{
  "vocab_size": 8192,
  "norm": "rmsnorm",
  "bias": "none",
  "decay_fraction": 0.804,
  "decay_shape": "linear",
  "dataset": "wikipedia_en"
}
Each number is 128 + 32 x the weight over the matrix's rms, rounded and kept within 0 to 255. Layers, rows and columns count from 0.

# layer 10 attention output, 448x640, rms 0.0497, rows 213-255, columns 160-319
[[103 187  52 107  97 120 109 129 176 152 154  67 162  98 138 178 107 117  62 167 191 125 147 183 144 109  88  76 118 116 119 121 195 148 143 139  73 132 133 172  81 120  84 186 159  86  59  98  97 121 175  72 115  79 165 147  98 169 138 183 123  83 110 129  61 114  66 125 118  57 119 120 133 155 167  96 188 138 144 138 125 154  27 143 168 149 130 148 128  95 144  74  89 143  84 117 150 173 151 128 137 125 125  96 113 134  82 134 135 145 108 175 137 103  99 164 117 149 161 109 105 137 158 135 107 151 126 126 130 144 157 119 157 183 109 146 130 137 147 163 133 112 121 127  95 143  90 113 133 171 114 142 169 110 124  64 110 135 124 165]
 [148  99 133 104  91  96 182 162 122 148  99 171 102  95 113 219 172 133 140 103 127 133 162 126  95  46 152 153 119 145 108 125 133 126  74 119  84  59 118 141 123  82  98 111 174  86 113 122 110 108 157 130 145 199  68 163 138 154 138 107 255 116 114 198 173  93 159 101 112  74 201 181 120 146 113 170 133 111 117 200 127 111  74  87 121 141 172 104  89  39 152 108 131 142  79 121 107 143 103 127 115 148  96 108 124 142 122 113 172 147 145 117 128 112 125 161 140 124 159 136 122  99 137 126 152 118 164 115 139 125 155 134 125 123 156 137 103 113 187 154 172  98 146  84 140 154  95 109 125 116 146 121 130  64 141 148  98 133  99 109]
 [ 93 146 121 135 133 104 174  98 147 118 117  87  90 137 146 104 219 122 118 119 127 107 138 197 183 144 159 110 168 143 121  91  59  77 127 106 113 146 132 116  96 167 108 103 102 138 134 147  83 100 124  71 132 177 164  89 199 151 119  57 167 111 104 143 105 165 154 162 135  95 106  87 158  95 148  83 100 141 151 167 193 118 137 124 124  69 223 206 151 122 156  65 176  83 148 135 101  79 155 118 152 106 198 136 153 115 153 136 109 133 137 148  87 159 150 121 157  89 127 127 102 166  87 114 107 128 155 102 120 105 103 116 117 148 127 126  77 133 112  95 172 128 105 176 124 138 111  89 112 103  89  97 181 161 131 106 143 138 152  97]
 [ 72 182  88 215 113 153  90 120 165 166 100 112 106 161 106 139 156 114 175 206 164 171 134 174 105 155  90 167 143 102  90 179 160 150  71 165 175 165 182 137  82 101 141  88 153  94 114 165 191  93 105 122 117 173 146 183 135  77 157 116 119 101 100 226 106 174 120 203 151 144  91 127 147 132 116  63 107 162 136 100 165 109 159 157 143 167 134 154  89 142 103 122 109 117  81 139 128  92 112 160 150  94 111 137  84 144 174 112 166 110 162 167 181 113 110 115 114 122 125 162 130 127  92 112 170 174 123  77 140  80 137 122 151 146 115 133 103 115 105 143 135 193 128 132 122 167 115 146 163 171 107 106 139 132 144 135 120 134  88  93]
 [132  82  82  46 110  93  95 139 115 144 124 178  51 104 110 170 118  94 141 114  92 104 145 107 171 171 132 159 166 111 111 145 200 179  96  32  97 102  72  98  94 216 118 164 153  93 105  97 157  84  62 141 109 207 155  70 129 174 162  63  67 153 122 147 140  90  86  53 112 131  45 186 119 165 116 192  71  99 174 122 124  77 180 155 130 104 132 115 185 147 145 168 207 116 122 126 132  78 117 154 184 148 128  90 143 167 136 110 130 132 115 121 157 106 112 106 101 114  97 156 102 160 136 128 130 127  78 112 142 129 109  75 123 149 147 117 164 121  92 112 141 149  80 120 115  96 108  96 116 119 128 192 116 163 149 120 110 103  91 139]
 [ 62 122 154 112 153 127 111 152 157 201 110 101 134  66 150 102 198 119 104  86 105 144 115 152 145 107 161 104 161 104 172 156 141 139 176 151 138 119 125 179 117 160  96 136 110  47 104 107 139 156 118 195 139 168 143 122 179 127 130 133 140  93 175 177  59 133 144  23 150 148 139 114 151 137  71  98 126 109 118  80 156 161 107  84  91 169 103 129 176 124 150  94 200 114 168 143 124 144 137 136 144 138 147  91 121 119 106 107 127 121 138 131 135 100 142 105 134 119 131 116 127 100 122 155 115  92 118 183 148 166 128 125 101 121 143 131 138 131 104 130 140 133 184 134 142 181 111 103 138 108  94 136  88 171  88 107 130 110 192 119]
 [192 112 145 175 148 175 113 180 105  82 127 111 109 202 123  78 164  60 105 106 110 177 189 133 127 151 159 186  95  72  90 152 139 130 151 124 123  70 178 120 149 126 163 208  60 113 166 115 110 195 125 120 130 138 168 116 103 102  85 112  54 105 107 104 156  80 177 212 145 159 133 178 113 111 103 117 151 188 139  70 120  80  94 109 125 158 171 109 120 121 153 184  76 103 126  93 137  47 125 129 111 109 106 188 125 151 156 108 160  84 184 117 142 138 109 101  60  95 130 119 163 143 122 124 121 145 108 151 131 152  79  69 134 159 140 117 107 136 118  71 163  95 125 102 122 131 155  87  78  72 109  88  95 116 137 151 103  90 110  78]
 [106 143 180 150 114 219 153 120  65 185 142 138 125 117 203 113 127 114 159 170 166  94 133  67 137 138  52 112 151 117 132 164  88 121 155  98 146 142 117 122 117 145 197 163 103 181  93 161 152 129 130 134 195 146 104 164 176 141  59  69 133  85 193 112  76 164 164 161 142 215 162 118  68 189 146  97 145  97 161 122 119 122 114 172 149 120 110  87 122 175  91 143 225 141 113 181 166 155  65 170 117 131 159 107 151 141 116 116 137 176 175 131  56 126 136 106 115 100 126 117 111 119 132 134  83 147 114 101  89 136 138 132 133 134 152 110 107  99 129 148  94 157 145 128 153 105 127 116 128  94 123 173 109 150 160 120 103 148 156  58]
 [ 73 152 141 100 117  61 189 125 146 158 100  59 136 157 139 111 148 171 163 119 170  90 152 105 190 147 197 162 150  56 174 134  82 117 147  75 213 114 148  36 107 183 100 134 133 150 106 166 140 147  70 114 193 152 121  91 143 131 151  96  96 157 103 154 130 133  78  70 117  79 137  94 148 111 146  31 128 145 170 154 161 195 194  96 231  82 118 129 154 198 162 191 148 105 133 134  72 132 112 167 143 144 131 146 112 152 112  94  79 114 139 133  96 123 122  69  77 176 105 121 117 130 151 134 127  91 131  89  93 126 114 158 109 110 130 131 126 158  78 127 109 114 123 145 130 149  93 155 104 170 108 114 136 143 139 163 121 125 132 109]
 [137  92 133 157 126 146 148  94 107 116  85 108 165 142 184 127 206 105 163  80 147 155 134 140 151 104 157 129 150 138 103  92 145 148 127 154 119 111 131 161 134  67 159 138 153 130 140 121 139 168 177 110 110  99 169 142 108 183 108  99 131 145 165  88 160 103 130 159  99 180  99  86 120 155  82 116 149 106 163 129 151  98 129 115 133  99 146 142 127  97 142 155 106 135  91  94 108  99 100 126 158 135 113  87 121 141 155  89 165 155 120  90 131 116 122 142 120  92 118 122 114 130 165 144 135 121  59  79 124 180 117 132  85 116 118 144 156 194 117 116  98  79 109 142 116 112 143  81  86 109 137 145 129 120 154 150 141 125 141 156]
 [125 134 119 148 118 112  91 162 108 181 103 160 128  82 144 154  80 140 160 168 158 201 109  93 102  64 150 152 169 144 114 177 128 114 132 126 118 152  96  87 114  92 160 128 169 127 105 119 121  72 133 118 145 136  99 118 145 126 133  86 158 111 154 162 138 131 130 131  69 116 104 146  90 226  62 160  88  99 150 153  40 130 129 155 119 173 128 117 156  82 171 111 142 190  93 122 123 115 111 168 111 119 135 113  64 128 150 108 128 103 139 146 138 140 114 111 100 173 131  84 168 109 130 154 167 113 166 168  79 175 141 135 111 132 107 106  76 162 137 136 142 107 119 163 150 104 145  93 138  93 139 134 167 129 114 139 146 143 106 118]
 [123 178 125 133 157 174 121  58 103 124 151 135 170  81 152 131 141 113 175  67 160  87 161 118 187 110 188 130 129 134  83  74 235 207  93 109 162  88  69 117  66 153  93 190  89 120  91 124 139 166 129 106 119 135 149 123 109 113 134   3 135 149 123  85 101 165  76  59 134 208  95  88  84 136 103 125 141 128 217 112 106 167 196 117 167  73 144  83 163 107 219 134 173 117  92  98 134 118 147 157 139 118  94  98 131 163 151 155 169  91 124 144 196 101 150 130 108 160  90 124 152 137 132  91 172 179 137 148  90 115 171 113 165 179 141 144 150 137 152  86 118 142 127 144 110 152 140 115 105 129  92  94 151  99 126 132 119  79 107 116]
 [108 108  84 109 167  33 233 159  96 162 222 199 132 114 141 103  45 130  52 110  97  99 200  70 140  93 123  53 146 178 196 143  69 119 171 137  36  90  69 111  83  79 100  99 135 227 129 134 114 105  92 127 120  86  82 106 121 161 192 133 173 162 135 232 121 126  88  82 192  39 136 112 113 169 201 138 133 107 107 122  60 125  64 129 117 111 182  91 146 109 179  38 164 177 200 113 108  81 100 143 144 159  99 140 111 137  75 144  88 121 137 101 115 122 118 139 124 112 125 147 130 117 133 107 151 106 125 138 100  99 103 169 142 146 124  76 154 114 134 159 158 126  86  97  89 192 113 143 151  94 135 109 116 128  44 127 200 147  89 154]
 [114  67 174 113 157 126 153  98 101 161  73 185 154  84 102 161 174 159 149 159 156 152 157  74 133 125 186 191 142 120 111  56 110 125 157 143 154 160 142 151 148  94 160 122 127 110 135 156 128 156 117 122 121 124 152  86 104 173 115 157 117 113 164 133 118 102 155 129 132 151 136  79 135 166 106 141 157  97  95 125 161 153 129 126 151 136 129 105 107 184 162 165 160 177  95  94  87 118 159 126 142 110 132 136  91 132 131 192 122 120 112 124 118 142 146 162  82 118 178 160  73 110  70 104 162 163 192 159  82 126 149 104 131 157 178 182 150  85 137 148 195  95 142 139 144 145  69 152  94 131 102 136 202 124 105 106  91 117 121  95]
 [136 101 136  69 105 141 149 131 134 160 135 145 139 152 120 109 121 199 151 124 132 140 109 124  99  76 109 142 137 124 112 116  66  96 109 128  91 192 120 140 158  93 113 130 107 148  67 140 126 103 106 128 215 161 162 134 142 112 131 130  91 158 147  85 140  92 114  69  64 115 154  73 133 134 162 110 154 153  94 137 106 206 162 102 126 102 100 153 123 115 157 114 121 138 131 128  88 193 116  58 121 124 113 116 145 130 120 155 127 107  93 129 111 140 153 107 100 156 121 130 113 153 136 127 115 101 110 145 109 120 129  89 134  94 121 117 178 147 121 196 134 127  87 144 138 115 140 145  93  90 112 120 158  88 125 190  80 118 134 138]
 [177 148 132 122 116 174 114 187 132 121 118  84  71 182 137 148 120  90 110 139 173  71 106 185  92 109 133 157 110 159  44  29 171 152 139 149 205 137 102 219 190 130  53 151 114 136 125  71 152 174  71 113 125 128 149 117  64 154 105  95 138 135 166 113 142 101 131 104 126 144 119 220 180 134 107  98  95 161 166 148 108  77 116  98 155  74 160 166 112 105 169 114 137 185  83  62 129 108 135  93 169 112 135 116 117 135 157 103 105 167 141 145  96 124 135 136  89  90 145 177 131 112  96 120 138 161  89 166 113 115 149 111 108 129 134 134 145 113 132 134 153 145 178 134 137 106 101 116  92 141 126 134 143 103 109  93 188 126 126 134]
 [182 143 168 102 157 119 176 152  80 153 135 107 143 119 191 142 196  88 159 127 126 131 160 128 136 121 127 129  95 110 129  70 132 148 136 159 116 173 129 143  75 101 167 164  76 143 172  82  50  56 137  99 154 135 201  89 147 146 110 116  77 158  93 143 159 120 203  75 112 151 173 157  92 173 121 126 169 121 186 110 198 145 163 146 115 111 127  92 173 145 165 168 129 117 115  92 176  95 143 131 124 144 101 169 160 125 130 138 172 126 108 129 173 140 114  79 112  88 146 139 176 176 104  94 108 169 127 119 110  99  42  57 100 114 163 154 175 132  93 122 119 137 149 150 111 113 111  90 113 127 160  85 124  83 160 153  75 104  98 124]
 [162 127 132  41 118 136 105 103 114  32 127 123 152 111 133 173 187 222 126  98  78 167  48  98 125  82  74  86 125 137 138  96 142 129  73  78  71 160 124 184 116 188 112 177 120  74 120  92 172 108  66 182 126 155 148 111 142  92 166 210 116  79 104 139 106  90 158 111 115 163 125 192 155  48  82 184 124 100 146 146 181 200 133 114 102 169  51 117 140  80  70  97 129 120 133 104  99 157  94 154 131 103 156 127 138 146 146 145 130 101 159 108 124 112 148 132 123 109 125 115 135 146 159 209 136 123 116 140 121 140 145 138 162 145 147 140  95 142 168 125 131  90 100 155 116 138 109 139 156 120  77 107 128 138 152 118 140 121 157  94]
 [129 110 129 158 156 113 150 100 145 146 161 201 180 108 126 171 124 194 147 143 155 134 226 146 111 117 157 110 116 149 178 133  75 160  58 141 158 130 173  58 146 154 155 126 139 141  71 140 192 164 141 102 152 149 139  94  75 163  89 161  90 111 185 163 135  88  99 130 115 115 105  68 145  87 183 204 202  86 116 140 172 159 187 105 166 127 192 140 139 115 114 138  99 154 150 108 166 126 142  89 139 128 164 144 139 125  98 128 143 115 113 122 166 108 124 150 144 124 114 158 151 133 137 121 105 126 119 148 142 123 124 126 154 158 130  92 123 152 169 122 145  87 148 136 160  98 140  95 108 163 141 143  88 104 120  87 130 139 142 131]
 [179  89 150 157 127  99 145 145  85 168 104 150  75 137 201 120 186 148 101 217 227  96  65  81 119 115 133 125 136  88  90 127 129 135 139 124 123 149 160 115 164  84 132 160 116 131  84  65  91 173 113  50  96 156 111 147  96 158 129 148 118 139 103 135 152 170 128 101 132  96 110 101 111 131  87 114  58 129 115 126 166 149 104 182 146 117  98  85  92 173  97 151 153 132 117 192 180 167 131 165 107 110 205 133 134 154 168 184 131 130 123 116 164 146 170 125 140  59  55 125 139 126 132  87 155 164 142 147 169 145 189 138 132 124 126 158 119 165 155  88 126 141 158 140 104 176 145 134 107 142  78  99 134 148 135 144 131 206 166 194]
 [180 149 165 145 161 108  90 136 133 142 106  88 145  69  77 107 147  97 151  60 195 136 126  83 112 148 220 163 111 131 130 106  96  75 133 137 187 126 112 100  75 235 108 159 114 117  91 152 157 129 134 179 208 158 113 131 166 159 141 127 155  74 192  36 181 116 189 144 113 132  99 147  88 122 117 153 184 120 111 119 135 162 207  99 200  88 134  65 131 140 195 207 100 163  46 108 156 162 146 114 112 111 119 164 127 141 161 149 157 132 117 126 136 138 146 179 131 116 110 101  90 100 136 121 166 111 152 128 166 141 135 192 157 137 110 103 142 126 190 137 102 119 138 101 145 166 155 155 143 163 132 101 107 152 118 109 122 167 150 100]
 [128 120 125 149  80  95 186  93 132 138 108 105 124 116  94 104 114 101 119 161 139 110 156 101 155 121  92  88  34 102 182  96 132 177 124 152 132 130 124 146 185 103 112 169 134 170  97 125 171  85  78  99 158 138 165 126 123 118 143 148  74 124 127 127 114 112  97 181  75 113 120  52 162 131  85 103 148 112 105 109 135 114 127 154 161 176 140 170 124  64 120 101  83 115 133  66 114 127 116 149 113 102 156 155 139  96 144 130 172 108 121 106 123 147  74 125 124 167 137 167  76 157 151 174 134 115 143 133 120 157 119 105 115 161 146 123 136 135 124 129  89  80 133 140 106 138 107 133 150 164 119 133 141  96 116  99 124 134 133 104]
 [168 152 135  70  99 171 181 153 145  75 130  57 165 121 128 151 170  43  91 155 141  49  92 166  73 115 116 129 135  97 101  94 151 127 153  78 125 159 131 175  41 167  95 168 172 126 162 139 108 102 150 134  91 138 134 150 176 135 192 193 143 108 158 168 167 115 155 104 128 217 169 145 158  74 154  97 158 136 141 140 136  95  83 191 154  51 109 163 113 141 131 173 149 120  88  91  97  82 122 208 122 111 126 184  77 145 108 178 195 142 132 122 126 138 138 165 160 171  92 124 151 160 140 120 166 200 118 147 184 115 121 157  98 197  92 128 127 149 129 134  97 133 125 135 132 137 111 150 169 103 146 139 118 130 153 168  98  93 100  89]
 [144 127 154  49 198  90 133  99  84 125 155  91 164 154 185  65 146 148 146  98  78 177 104 101  85  91 131 136 144 181  83  64 202 137 105 148 137 129 123 119 183  39 125  46 116 110 148  81 151 142  97 107 174 147 124 107 160 119 153 100 115  78 180 174  83 120 157 107 142  80 134  96 129 168  83 102 122 110 182  44 132 160 156  88  70 204 134  82  84 112 136  88 190 224 123 155 109 154 124 149  94  57 155 153 127 148 101 148 116  94 115 208 146  95 155 141  82 123  86 118 125 140 133  88 143 134  90  95  86 144 130 111 123 129 107  92 143  95  83 100  85 165 121 174 134 109 165 128 135 125 107 110 128 140 157  95 136 113 143 127]
 [ 88 138 130 185 125  67 140 188  51 162 137 135  70 142  92  43 135 118  92  98 118 163  99 130 174 155 103 143 122 200  75 129 165 148 141 157  90 106 146 102 103 159 231 126 153 140  86 235 101 202 157  57 172  85 191 135 106  77 103 169 112 154 134 119  96  84 147 129 121  42 174 165  80 162 145 109  40  93  78  89 150  99  79  43 126 118  93  72 182 132  95 161 115 139 123 142 125 138 101 145 118 125 113 112 133  98 125 156 134 143  93  83 142  94 131 123 122 151 175  93 110 117 109 101 180 115 112 107 132 159 124 147 101 121 158 129 130 162 125 145  89 114 137 103 113  86 111 132 105  90  90 116 116 135 178 133  93 106 157 120]
 [105 126 141  93  65 142 143 116 102 108 158 135 127 139  95 158  82 107 147 162 132 127 106  96 118 127   0  92 107 145 138  66 172 142 131 118  74 114  82 123 180  63 167  96  94  92 118  86 202 121 133 152 144 156 139 217  86 121 106  81 134 127 132 209  82 117 126  99  66 154 190 112 112 109 156  86  99 141 100 160 134  60 154  77 124 119 109 163 191 128  65 108 112 143 193  26 124 175 119 154 137 152 120 134 160 124 142 106 152 141 145 132 160  96 162 137  96  51 107 146 119 160 120  92 125 150 157 159 115 111 138  69 141 110 110 115 158 156 107 129 136 109 149 121 140 158  92 120 129 136  89 135 140 100 125  97 114 135 143 138]
 [250 105  84 168 156 108 100 116  40  93 159 118 135 155 192 164 182 177 129  51 157 160  99  60  83 130 132 117 195 104 128 122 151  65 110 166 137  89 136  96 119 161 147 135 114 158 118  90 143  53 103 129 134 167  80 128 175 110 128 145 135 146 156 150 192 130  87 151 111  87  60 130  81 101 172 102 142 111 140 113 167 170 162  54 124 174 111  83  98 180 109 129 142 146 122  88 162 108 170 102  82 157 131  99 138 108 105 150  96 115 176  90 146 125 186 149 147  92 152 125 123 117 131 118 163 101 182 176 122 135 140 138 127 141 134 112  73 146 126  88 120 100  89 115 121 137 108 139 118  85 144  54 121 126 166 143 126 146 122 171]
 [ 89  81 150 150 192 136 173 161 102  70 125 168 168 174  89 116  93  91  96  73  53  57 147 105 125 173  94 165 152  87 138 163 159  86 139  71  61 162 173 134 105 136 104 114 122 133  73 160 212 137 132 208 161 103 108   9 105 157 133 169  53 105  89 153  87  97 141 166 174 135 138 154 104 172  75 178 133 116  89 114 109  36  99  38  83 130 162 138 128 142  74 190 125 134 108 138 149 124 128 159 208  80 141 116 135  99 138 112 124 121 146 127 138 117 115 129  93  75  96 112 176 112  98  95 107 146 114  49 108 103 136 150 109 204 154 119  63 119 140  88 149 133 163 143 115 117 106 114 146 114  97 161 138 155 142  66 118 125 119 123]
 [137  77 146 117 187  98 134 185 112 152 108 163 147 154 113 114 158 111 122 108 168 157 115  98 127 116 131 143 151  92 144  94 150  77 135 175  45 135 138 142  82 110 103 195 158 159 127 135 139 129 144 176 137  91 118 100 181  93 135 161 160 117 107 127 161 114 119  96 176 125 177 126 115 167 118 178 170 148 134 138 116  68 113  80 162 131 167 105 164  75 137 173 158  76 117  74 178  87 140 129 128 127 148 159 140 159 130 111 169 106 156 126 145 123  83 120 105 164 149 114 141 172 124 143 108 115 122 112 104 108 112 147 151 181 128  92 112 144 100 122  97 115 120 136 119 108 109 113 142 130 141 110 139  95 136  83 103  73 110 114]
 [ 54 183 136 136 174 101 148 165 153 146 109 119 106 133 155 135 176  74  80 189 147  89 180 115  67 162 144  95 110  89 127 131 142 186  81 101  73 167 135 140  71 134 163 109 111 106 184 164 156 208  82 144 134  81 124 145 126 174  77 120 116 150  66 107 109 168 159 119 140 127 144 134 116 129 117  96  74 155 168 160 192  64 107 162 146 123 181  68  65 123 155 125 110  89 136 127 122  75 139 136 113  96 137 104 148 157 106 108 156 168  82 132 143 118 118 134 128 151 106 121 175  98 143 139 120 178 115 134 122  93  99 135 142 109 116 150 144 150 115 116 124 159 127  98 108 143 123  92 119 170 178 134 139 101 133 124 123 104 165 163]
 [125  78 117 119 119  63 139 122 146 118 175 121 123 109 186 127 102 142 129 100 108 173 112 147 174 108 168 153 118 134 132 118 104 184 147 133 108 195 136 119 176 100 126  45  97 117 104 127 111 159 171 158 129 109 140 191  91 187 168 170 144 111 112 123 122 143 154 133 143  92 148 105 165  93 157 118 126  72 151 152  98 118 105  87 130 199 117  84 140 168 190 116  65  94 117 130 125 163 125  94 117 108 108 123 130 122 116 109 167 131  86 105 127 109 136  87 112 148 147 119 135  71 134 102 136 146 118  94 118 174 161 107 174 104 137  97 150  86 123 104 112 193 141 117 110 151 132 176 121 138 166  71 104 135 126 144 122 152 136 142]
 [147 150 182 129 160 142 146  98 145 130 100 103 136 156 131 104 138 110 165 138 141  76 167 105 138 124  87 147  90 148 152 152 142  98  68 125 110 141 120  94 155 159 116 130 135 139 145 137  87 111  97 161 148 142 100 151 124  80  98 117 133 114 130 131 131 158 171 140 103 159 121 117 163  91 135  97 148 196  89 116 154 149 152 143 189 104 117  99 110 170  89 172  82 177 109 171 116 166  69 106 105 110  98 195 107 145 156 141 141 135  84  86 164 142  92 116 129 134 126  69  81 158 117  84  65 159 137 171 134 105 124 111 122 116  70 148 148 143 151 138 153 118  96 111  93 132 172 134 107 106 144  72 130 154 125 163 129 113 165  92]
 [148 157 149 145 167 127  86 137  85 153 139 147  96 137 161 160 173 162 135 186 102 166  94 105 177  98 169 155 150 147  88 143 236 166 134  75 141 125 125 204 167 124 133 200 156  79 107  73 112  93  74 173 118 101 130 131 146  57 101 136  97 146 101 121 154 154 125 110 119 164  80 135  75 183 113 126  63 130 113 159 168 140  97 194  54 168  51 179 133 123 147 160 138 151  87 121  94 126  90 114 162 123 129 174 162 139 120 124 117 147 134 149 171 132 152 129 139 131 111 142 112 166 111 142 106 114 157 131 160  78 173 159 124 117 146 150  95  98  84 124 158 162 151 133 126 153 162 170 155 118 173 126 165 139 112 149 143 115 170 135]
 [104  86  88  48 128  84 203  88 207  90 123 194 161 156 148 250 165  73 125  93 155 170 189  59  94 158 162 123 159  96 101 131 121  67 180  94 130 121 119 168  31 153  56  95 113  97 136  94 151 127 164 202 105 107 111 137 129  96 136 151 196 121 145 186 165  55 128 113 149 126 209 115 152 125 158 142 183 190 191 175 119 121 115 119 171 151 167  88  76 208 131 149 145 147  86 114 114 121 111 106 100  70 111 122 125 122 156 147 153 101 114 127 112 149  89 127 147 115 145 137 130 160 119 117 115 152 163 107 141  89  95 173  82 158  82 155 172 114  81  77 177 121 161 117 138 164 135 126 124 149 138 159 176 149 110  93 137 118 142  99]
 [181 125  80  96  70 112 115 181  88 140 107  81  71  41 109 208 113  70 112 136 122 109  87  98 120 112 114 133 168  41  69 140 121 166 121  88 147 110 163 100 167  75 115 174 151 138 192 123 179 143 140 109 153 161 179 105 122 101 105 100 151  81  59  77 186  84  86 117  61 108 139 180 106 164 117  99  32 118 166 189 134 112 179 168  99  97 119  97 116  87 144 151 152  53  77 116 125 101 144 131 111 144 107 172 129 105 137 145 142 135 152 137 121 192 127 103 150 131 126 146 136 147  89 131 148 169 160 134 151 148 137 153 107  63 114 127 137  94 103  96  86 115 138 178 153  61 102 125 109 132 133 101 103 166  97 109  84 147 109 128]
 [102 158 123 155  74 161 122 164 102 107 159 145 132 116 109 117 106 110 101 159 150  95 117 184 182 206 113 144 152 120 142 146  58 157 149 167 146  84 123 106 143 154  92  92  81 101 154 104 124  89 158  82 116 170 117 105 167 126 121 119 129 165 203 128 104 184 134 148  77 132 127 131 117 120 111 155 138  92 110 114 144 116  84 175 155 110 106 192 147 137 134 166 168 115  91 135 145 169 144 156 118 110 142 129 176  85 199 128  79  33 142 124 102 169 131 116 101 122  81 104 145 145 157 147 117  82 134 161 110 152 123 145 125 175 138 164  82 113 170 106  97 175 103 126  96 134 150 115 102 116  92  90 100 177 177 130  95 119 125 130]
 [119  74 139 134 147  93 140 151  83 161 134 187 140 148 106 142 178 155 117 150 117 151  76 101 107  84 112 133 168 120 136 144 223  95 180 165 142 166 117 127 103 105 122 112 116 116 194 183  66 111 134 145  85 124 164 144 136 134 102 124 115 131 125  92 132  65  75 117 117 138 150 126 116 174 111 160 152 105 109 185 145 117  98 145 146 138  46 119  84  68  84 138 159 106 122 135 193 127 104 123 179 164 166 125 147  91 169 135 120 141 123 139 161 131 116  80 138  78 107 132 124 182 102 120 150 115 108 135  89 116 134  89  80 122  98  66  87 156 108 157 125  71 161 180 159 114 127  97 146 143  86 138 151 111 116  65  58 141 109 141]
 [110 137  95 124 118  89 112 125 115 167 125 138 140 132 132  85 106 151 120 107 111 136 115 121  90 136 116 132 144 129 156 187  61 139 116  97 186 122  19 104 134 170 100 100  66 114  60 100  62 147 141 108  96 132  82 116 148 179  78 145 123 101 167 134 122 100 145 122 160 115 129 108 135 144 122 163 212 135 154  80 149 174  76 122  91 128 111  81  86 141  80 149 175  99 126 166 157 156 129 114 133 118 158 107 133 143 103  98  80 141 102 189  88 142 150 148 158 104 128 131 101 110 102 115 168 144 183 147 115 149 181  92 110 122 105 138 131  96 151  70 176 119 153 126 152 105 141 144 102 101  88 181 185 154 167  84  80 149 182 137]
 [133 115 123 136 127 111 149 140 117 116 167 155 185 129 117 107 138 175  86 123 120 138 124 148 182 122 135  67 165  80 124 152 144 140 145 141 121 135 122 155 154 215  41 206 135  99 124 149  92 174 138  75  84  62 149  89 143 128 184 209  89  72 128 132 166 168 185  96 115 170 113 133 129 113 117 114 141 115 120 103 119 156  81 128 144 106 105 167 191  96 119  40 222  42 130 191 189 152 133 120 109 129 113 105 119 116 133 150 124 116 135 130 135 120 187 124  79 111  96 131 106 142  93 158 153 127 107 102  88 132 129 128 103  69 150 139 181 151 108 139  96 164  96 136 166 149 104 134 114 128 103 156  65 176 134 135  92 145 154 112]
 [ 84 125 163 104 114 186 137 116 112  73 121 118 217 135 149 133 139 177 174 182 114 140 121 149 112  65 134 163 118 151  67  85  63 188 138  79 125 129 126 123 154  89 151 152 183 245 164 152 109 158 109 138  80 137 142  72 101 124 167  76 131 127 161 138  91  90 165  73 157 209 156  63 121  69 112  83 193 126 131 124 172 152 152 181 127  94 114 151 152  39 164 134 150 121  93 109  86 147 127 144  76 102 135 131 154 106 154 190 105 107 171 125 151 115 151 117  94 117 148 143 157 104 128 101 125 141 143  87  91 124 148 140 158 135 100 145 120 150 125 124  67  82  97 135 121 173 100 117 104 134 105  72 122 149 108 126 124 139 108 123]
 [129 144 111 104 124 141 139 122 109 163 162 101 133 131 158 126 120 141 151 124  91 105 166 153 130 144 112 128 146 106 110 170 106 130 227 119 125 113 102 174  81 107 109 159 158 127 168 154 118 124  84 127 142 118 157 104 108 156 166  85  96 150  69  98 118 104  76 132 161 166 191 108  95 172 158 114 182 144 183 154 121 163 163 186 115 101 151 132 126 169 126 161 151  76 151 164 118 137 119 141 140 164  94 138 129 137 167 118 141 101 122 145 105 132 166  98 136 141 108 122  92 161  72 130 129 141 112 152 133 150 141 126 142 114  89 117 151 109 117 121 165 132 171 133 114 117 123 119 123 120 107 139 139 129 147  84 132 120 120 143]
 [135 144 119 138  56 115 175 164 184 148 118 152  70 100  72 152 115 173  92 145 109  96 146 121 149 102 127 111 137 193 152 152  70 144 180 166 114  88 134 125 145  87 116 107 111 129 163 106 140 129  95  90 205 158  51 114 133 181 124 129 216 135 192 190 186 139 120 116  91 113 149 168 165 155  80  73 110 104  85 134 129 119  90 108 132 117 106 144 122  97 162 109 154 169  84 174 164 143 166 129 133 160 149 118 124 128 183 175  89 120 142 167 142  88 123 142 113 135 126 141 148 155 158 116 122 114 148 137  82 133 114 138 142 143 142 124 148 160 142 141 129 118  95 145  95 112 133 125  88 131 103 117 156  99 147 142 135 126 137 118]
 [149 150 117 147 204 112 145  85 170 131 130  93  92 220 103 109 124 152 117 105  94 150 160 162 127 162 100 201 150 167 106  69  86  89 159 131 140 113 105  63  54  94 155 114 131  40 183 144 155 130 116 156 207 141 151 129 123 113 168  90  94  52 135 102 137 174 156 161 208 147 134 107 176 154 123  96 102 160  78 148 139 159 140 107 131 177 173 144 151 137  93 157 127 174  76  85 182 156  92 132 139 159 139 137  96  41 112 128 114 158  85 165 170 131 165 102 170 105  91 138 162 122 107 116 144 109 155 140 168 129  95 184 108  78 198 162 110 100 117 126 123 209 129 151 132  86 169 160 172  94 143 118 115 152 125  96 129 155 147 120]]